From a checkpoint of a small transformer trained on Wikipedia.
Size: 20 layers, width 192, 2 heads of 96, MLP 768 GELU, vocabulary 2048, 9.28M parameters.
Architecture: LayerNorm before each block, rotary positions.
Training: a variant of Adam for these matrices, 165M tokens, 5021 steps.
Each number is 200 + 20 x the weight over its row's rms, rounded and kept within 0 to 999. Layers, rows and columns count from 0. The size before them is the row's rms in percent of the matrix's.

# up: layer 7 MLP up, 768x192, rms 0.0571, rows 408-416, columns 0-191
# down: layer 7 MLP down (transposed), 768x192, rms 0.0388, rows 408-415, columns 0-191
up408,069,198,183,217,208,190,217,179,175,233,242,206,202,219,209,179,257,182,201,213,186,190,188,196,198,179,223,199,209,218,202,253,162,197,163,209,197,202,189,214,187,200,188,191,207,176,186,189,226,206,197,185,177,214,184,216,234,199,193,227,250,195,163,208,171,211,211,195,221,229,223,245,187,173,216,177,194,206,201,212,201,196,182,219,207,198,213,178,195,193,199,182,165,193,197,202,234,166,205,204,184,217,225,169,219,243,218,198,204,200,181,202,214,191,213,219,198,169,207,206,214,181,204,220,203,177,195,177,191,150,208,169,184,166,152,209,181,213,232,243,191,190,219,248,195,219,181,184,193,232,202,186,198,199,216,190,186,203,186,200,198,210,229,203,181,207,206,144,166,191,217,192,205,185,223,158,222,219,195,180,212,195,195,179,195,204,175,194,199,222,201,210,204
down408,047,200,230,186,221,196,212,199,200,190,195,194,181,180,193,208,177,197,177,217,208,236,192,179,207,206,170,215,174,198,194,170,233,189,222,169,203,210,205,168,214,201,215,201,187,241,200,204,166,198,199,208,236,200,224,211,202,205,191,205,173,179,254,203,203,159,219,189,216,177,179,172,216,218,189,210,159,182,191,186,195,181,206,207,173,191,160,200,183,198,200,206,228,198,210,192,185,245,222,217,226,204,208,228,166,189,195,177,203,213,193,231,194,214,195,179,196,235,206,190,175,214,193,179,197,204,213,204,198,215,195,224,203,210,222,200,200,204,150,168,186,191,184,169,206,205,241,222,212,175,168,205,173,231,213,205,248,193,221,251,219,155,202,209,213,157,190,210,253,227,194,221,208,226,157,200,187,188,213,184,204,191,195,215,200,193,223,189,177,198,221,201,197
up409,123,171,205,218,174,232,169,209,208,230,167,233,191,196,233,188,196,190,246,197,190,178,234,197,204,219,198,194,235,184,180,165,182,194,193,231,223,204,188,179,189,193,190,195,185,198,165,199,242,170,241,220,188,213,247,201,202,195,189,221,228,200,181,201,202,187,184,205,223,193,185,195,228,225,193,214,188,232,199,212,192,170,228,207,224,192,172,183,222,213,228,181,216,214,200,193,174,237,169,190,182,170,186,175,221,166,189,199,201,188,234,158,176,200,186,178,199,175,189,201,189,193,182,216,228,197,233,186,215,186,193,196,204,185,221,185,194,191,223,223,202,224,189,206,184,183,185,170,218,235,245,213,212,175,228,170,238,173,239,187,183,215,226,199,225,187,202,169,216,218,193,191,191,211,188,198,203,194,192,214,222,184,229,200,219,214,193,215,196,196,202,204,230
down409,130,214,204,233,202,199,258,199,184,223,163,219,218,189,149,223,243,214,161,188,203,204,204,173,200,199,225,222,195,207,201,188,172,195,197,207,222,178,212,199,199,188,186,209,174,178,199,214,229,216,219,215,209,217,148,219,189,215,217,206,201,196,141,190,197,231,190,207,176,240,210,189,186,193,213,221,180,180,194,173,143,182,198,198,201,185,185,257,218,225,167,186,176,208,185,192,213,193,234,165,180,205,205,215,214,196,186,201,212,207,194,206,208,215,186,201,207,212,231,200,216,200,231,211,203,187,173,245,198,203,180,220,191,190,201,181,209,171,202,166,194,208,212,199,210,211,225,208,212,224,174,182,225,175,196,193,206,194,200,180,211,220,181,201,212,206,196,201,233,183,225,202,189,228,175,200,182,168,178,190,186,154,198,190,204,225,175,177,214,186,198,240,203
up410,112,198,200,212,208,224,192,188,232,212,210,214,196,213,202,214,176,196,210,170,252,198,200,216,212,207,219,213,205,185,167,213,201,193,157,219,221,186,211,200,202,177,216,200,237,199,160,230,185,218,249,213,188,212,190,190,189,232,187,214,199,205,186,196,209,206,182,232,208,221,163,178,249,197,205,203,196,163,194,221,187,197,213,196,213,210,206,165,229,207,195,178,195,223,197,193,168,199,189,177,186,168,191,183,213,217,185,192,160,209,143,207,217,178,178,220,197,178,228,196,198,160,203,187,213,218,201,151,219,187,196,229,183,212,202,223,215,185,192,205,207,215,203,183,165,196,259,186,225,186,245,212,213,190,205,178,207,203,166,186,170,209,209,214,198,218,216,194,184,221,239,193,182,232,210,226,215,197,198,198,187,166,232,179,177,205,219,168,203,221,188,207,201
down410,091,188,190,188,158,206,179,197,176,185,202,176,197,221,177,203,196,208,218,180,151,239,227,196,189,229,196,216,222,193,210,147,162,162,217,180,194,179,198,208,186,168,213,201,208,159,237,213,193,226,155,182,196,190,193,240,168,172,192,161,177,172,197,224,244,184,178,181,194,210,186,181,233,208,215,184,170,195,223,229,203,194,175,203,176,184,209,213,206,213,215,191,214,205,210,213,225,233,226,183,178,254,209,192,193,201,212,219,212,193,207,198,199,190,229,207,221,206,208,186,203,218,174,185,180,203,208,171,214,198,230,207,254,189,193,211,198,187,167,222,200,219,198,215,206,214,165,205,218,204,200,182,182,215,203,207,191,197,225,234,238,181,201,197,203,211,208,162,214,205,202,198,191,198,202,230,218,154,188,217,216,195,193,191,208,218,206,203,223,215,197,220,192
up411,119,183,229,204,243,192,200,184,192,218,206,213,217,220,179,152,225,201,178,187,230,205,218,211,179,190,216,212,193,188,216,214,197,183,185,177,187,181,228,216,186,217,163,197,184,201,165,192,201,182,201,234,168,187,212,200,210,224,229,192,219,221,195,192,211,154,179,185,193,169,198,189,203,194,215,163,216,199,216,227,171,214,182,204,195,226,178,221,212,242,196,206,247,214,205,178,218,231,183,229,205,207,201,185,222,195,192,177,211,195,187,202,192,212,143,179,190,232,216,182,180,179,212,212,193,209,207,197,218,201,178,223,193,198,210,210,181,192,186,206,166,182,183,175,212,197,224,193,206,180,249,176,200,191,217,184,226,229,233,174,176,214,220,220,196,167,200,215,214,237,229,212,177,202,194,223,210,188,158,174,203,180,231,194,191,214,220,232,179,170,230,190,226
down411,119,181,186,170,204,220,199,240,172,228,229,193,194,184,210,227,174,182,202,216,178,196,206,209,219,175,186,200,165,194,218,159,180,175,213,197,202,216,193,189,189,180,214,202,218,237,199,172,191,212,181,171,182,211,218,202,156,152,222,181,219,175,225,216,206,203,216,227,182,218,211,190,165,209,160,181,191,215,183,229,206,213,182,183,149,206,195,213,193,179,190,217,172,204,196,208,216,200,220,210,185,202,186,240,245,240,206,187,183,204,223,192,194,195,234,194,200,194,191,237,232,188,228,205,223,191,217,177,175,195,178,209,205,210,194,207,187,187,231,205,203,191,204,221,188,214,210,205,218,223,196,216,162,191,193,209,183,183,254,194,252,228,185,182,217,230,194,220,195,189,199,208,222,184,175,195,182,230,200,183,219,219,194,193,184,184,186,191,171,235,209,169,187
up412,108,190,227,195,195,172,195,207,187,232,185,205,193,230,212,203,219,178,187,188,194,186,191,207,225,216,198,201,209,190,208,203,198,164,189,265,193,183,189,188,194,260,184,268,189,238,225,204,222,200,202,187,199,184,223,192,212,214,186,226,203,167,199,247,234,208,167,200,174,207,208,213,210,180,199,196,204,235,205,176,218,204,222,200,193,211,184,173,214,180,186,223,188,162,204,202,161,179,202,216,193,222,207,184,182,199,183,201,200,229,189,179,204,189,185,193,189,186,195,186,213,206,196,182,214,173,208,176,181,187,173,242,186,231,205,220,176,210,233,203,173,182,183,179,185,175,216,237,229,248,177,168,201,217,194,202,184,184,202,202,229,215,218,196,180,225,212,189,194,208,200,224,188,209,233,211,207,192,185,179,232,180,206,234,200,176,216,205,185,181,185,215,241
down412,085,228,193,216,184,200,197,165,217,189,236,209,157,207,173,196,164,217,189,200,213,186,185,211,199,214,188,200,196,203,209,219,184,182,146,203,192,213,195,166,211,171,180,200,193,208,194,178,203,199,210,152,226,220,186,210,212,183,199,182,228,180,205,237,174,200,203,164,212,190,235,179,202,229,173,184,183,240,220,201,243,206,185,203,208,233,204,201,177,233,183,208,184,180,207,210,254,196,189,224,216,170,207,225,189,182,204,214,196,211,204,223,205,206,226,203,202,189,205,260,199,224,219,185,197,243,185,177,170,192,209,183,202,210,163,196,231,175,208,210,205,191,200,205,182,201,172,174,195,206,185,173,199,190,187,178,180,170,218,214,233,208,229,199,179,207,184,196,213,256,205,185,204,229,213,219,199,246,196,198,189,222,223,186,201,172,178,201,176,199,190,196,200
up413,014,212,222,211,188,190,225,187,185,207,183,227,165,225,198,216,216,251,211,217,199,194,190,175,212,202,179,203,187,213,232,213,193,205,215,213,175,197,177,232,164,162,227,220,189,170,179,210,205,217,176,197,206,245,240,222,223,202,169,198,204,188,224,183,196,192,195,200,216,188,220,152,183,174,216,225,213,226,178,202,173,170,220,223,185,217,181,163,208,195,202,208,170,226,173,195,230,219,212,197,180,212,166,212,205,190,220,225,223,196,207,183,225,194,202,217,200,187,200,197,209,209,207,210,218,185,182,209,196,186,215,197,225,197,229,223,190,185,187,188,187,192,169,176,213,203,194,207,174,233,179,214,203,176,184,173,174,197,200,199,236,193,222,198,213,238,234,205,214,211,203,147,184,199,206,208,218,233,210,249,182,175,199,203,194,256,218,182,221,190,232,212,212
down413,006,207,198,183,203,225,203,158,207,187,228,187,201,207,206,183,217,171,199,209,229,218,206,193,197,226,215,218,204,209,238,200,194,179,210,211,205,197,208,155,234,218,187,184,203,226,193,230,162,201,209,204,194,191,188,205,227,211,206,189,219,222,153,189,182,221,172,189,189,222,157,235,212,190,176,161,173,187,188,229,225,205,202,211,186,194,198,177,209,187,214,194,209,205,248,202,190,170,215,197,177,221,233,168,199,211,163,178,207,202,179,202,156,188,192,179,202,209,171,226,199,240,166,227,201,234,219,217,214,155,169,188,198,212,188,210,207,225,167,219,234,181,192,213,180,196,187,236,197,203,198,197,208,187,216,202,218,189,228,214,208,177,214,201,204,195,159,202,191,169,213,190,219,206,199,158,195,148,222,187,200,192,166,210,205,203,169,193,179,225,183,212,190
up414,116,196,177,172,207,255,209,162,158,213,150,179,212,217,184,161,219,204,227,169,184,221,209,218,205,196,210,191,207,225,199,245,191,179,186,183,208,189,199,218,214,179,204,218,223,176,196,205,179,193,187,228,208,200,188,195,212,195,223,210,205,222,192,175,219,194,189,229,229,202,186,213,228,185,201,159,202,178,218,192,202,206,198,172,208,233,180,213,199,189,221,180,217,203,211,217,185,186,195,225,193,206,227,166,160,228,192,167,210,189,207,208,203,237,201,202,169,195,195,179,182,205,196,183,237,226,197,207,175,213,204,221,188,194,194,217,212,163,210,184,193,175,181,186,166,180,237,249,192,186,214,203,214,183,195,173,205,214,169,180,203,224,236,241,211,199,209,179,217,196,195,195,174,212,206,228,211,189,214,208,247,159,207,181,194,202,225,219,188,200,232,232,193
down414,114,192,165,190,196,196,189,149,230,219,216,196,191,178,187,199,209,231,167,192,206,219,236,219,197,197,221,162,168,199,207,196,147,198,190,190,169,189,208,210,179,220,207,200,233,202,208,179,194,207,187,206,186,200,183,189,187,216,236,164,212,208,165,188,182,194,206,232,210,192,179,189,218,181,176,217,213,203,238,203,190,175,194,196,163,211,197,208,178,202,207,199,217,188,192,208,225,210,204,225,208,202,211,197,168,204,200,198,192,226,214,159,209,191,188,174,198,240,175,213,231,235,220,231,199,208,159,236,217,192,212,226,181,200,206,187,227,235,206,177,210,171,184,235,182,206,215,238,207,181,205,186,207,194,194,206,182,209,217,170,205,198,195,140,179,202,211,193,194,180,224,212,189,212,198,259,171,180,214,209,218,208,214,197,223,200,210,224,203,159,199,167,226
up415,015,204,194,182,190,221,210,199,205,200,233,198,248,167,207,237,191,186,224,184,204,204,192,246,199,215,200,191,225,207,227,183,202,203,205,205,232,231,213,198,223,210,204,268,204,213,209,217,206,206,172,211,207,182,179,217,205,222,215,187,233,204,214,168,220,217,213,191,174,222,216,216,203,247,190,200,202,211,204,232,183,208,200,212,194,172,179,200,181,179,191,209,173,226,228,220,200,227,208,194,179,200,228,230,188,186,225,210,229,191,182,207,189,230,204,229,220,216,182,214,199,215,198,214,188,197,214,174,201,214,161,198,179,202,212,195,171,207,211,231,222,224,220,197,224,186,224,224,175,177,197,235,181,184,231,182,225,198,204,215,161,224,173,196,159,222,204,194,220,198,210,166,214,247,202,214,203,189,196,166,235,204,223,168,210,180,201,193,207,223,165,194,237
down415,006,193,228,235,200,210,184,209,184,206,194,207,191,206,239,223,177,232,179,202,158,201,183,196,189,225,206,172,210,191,191,220,156,225,181,179,216,187,212,224,188,192,221,206,187,210,201,159,206,190,199,189,200,239,195,195,194,216,192,230,196,200,238,201,180,207,212,192,214,175,221,164,158,235,210,214,228,179,190,182,206,182,176,197,194,207,189,192,192,243,211,263,213,183,180,219,222,167,191,195,213,214,161,220,213,234,224,173,211,221,177,159,203,200,167,190,210,187,199,184,195,202,198,169,201,206,153,223,214,205,202,225,181,200,210,168,198,205,195,197,162,183,190,175,224,217,238,182,237,192,208,219,211,188,230,201,170,214,184,171,237,208,228,215,209,180,213,211,203,174,213,193,177,207,172,205,184,172,200,197,206,203,166,193,182,198,213,193,198,185,212,221,216
up416,016,212,212,204,200,205,221,176,199,194,243,203,197,226,186,181,193,201,188,209,180,208,194,230,196,196,196,190,198,237,206,174,184,166,240,178,223,202,191,224,190,204,205,204,184,189,192,208,218,193,167,174,227,212,212,207,209,188,205,208,210,196,197,198,225,194,188,204,176,249,173,209,193,182,201,223,206,188,200,202,178,201,191,195,220,190,189,187,192,194,238,167,204,182,183,189,199,162,207,220,221,202,190,198,207,144,225,153,205,212,203,185,235,162,175,236,182,181,225,185,201,217,203,197,203,248,155,178,200,179,173,196,252,175,167,189,213,237,168,215,179,192,182,182,198,225,192,173,222,208,174,246,223,189,180,200,211,223,187,182,223,167,202,210,204,194,206,216,212,164,172,195,207,231,183,167,227,190,229,223,189,161,202,188,218,199,206,177,205,212,217,190,200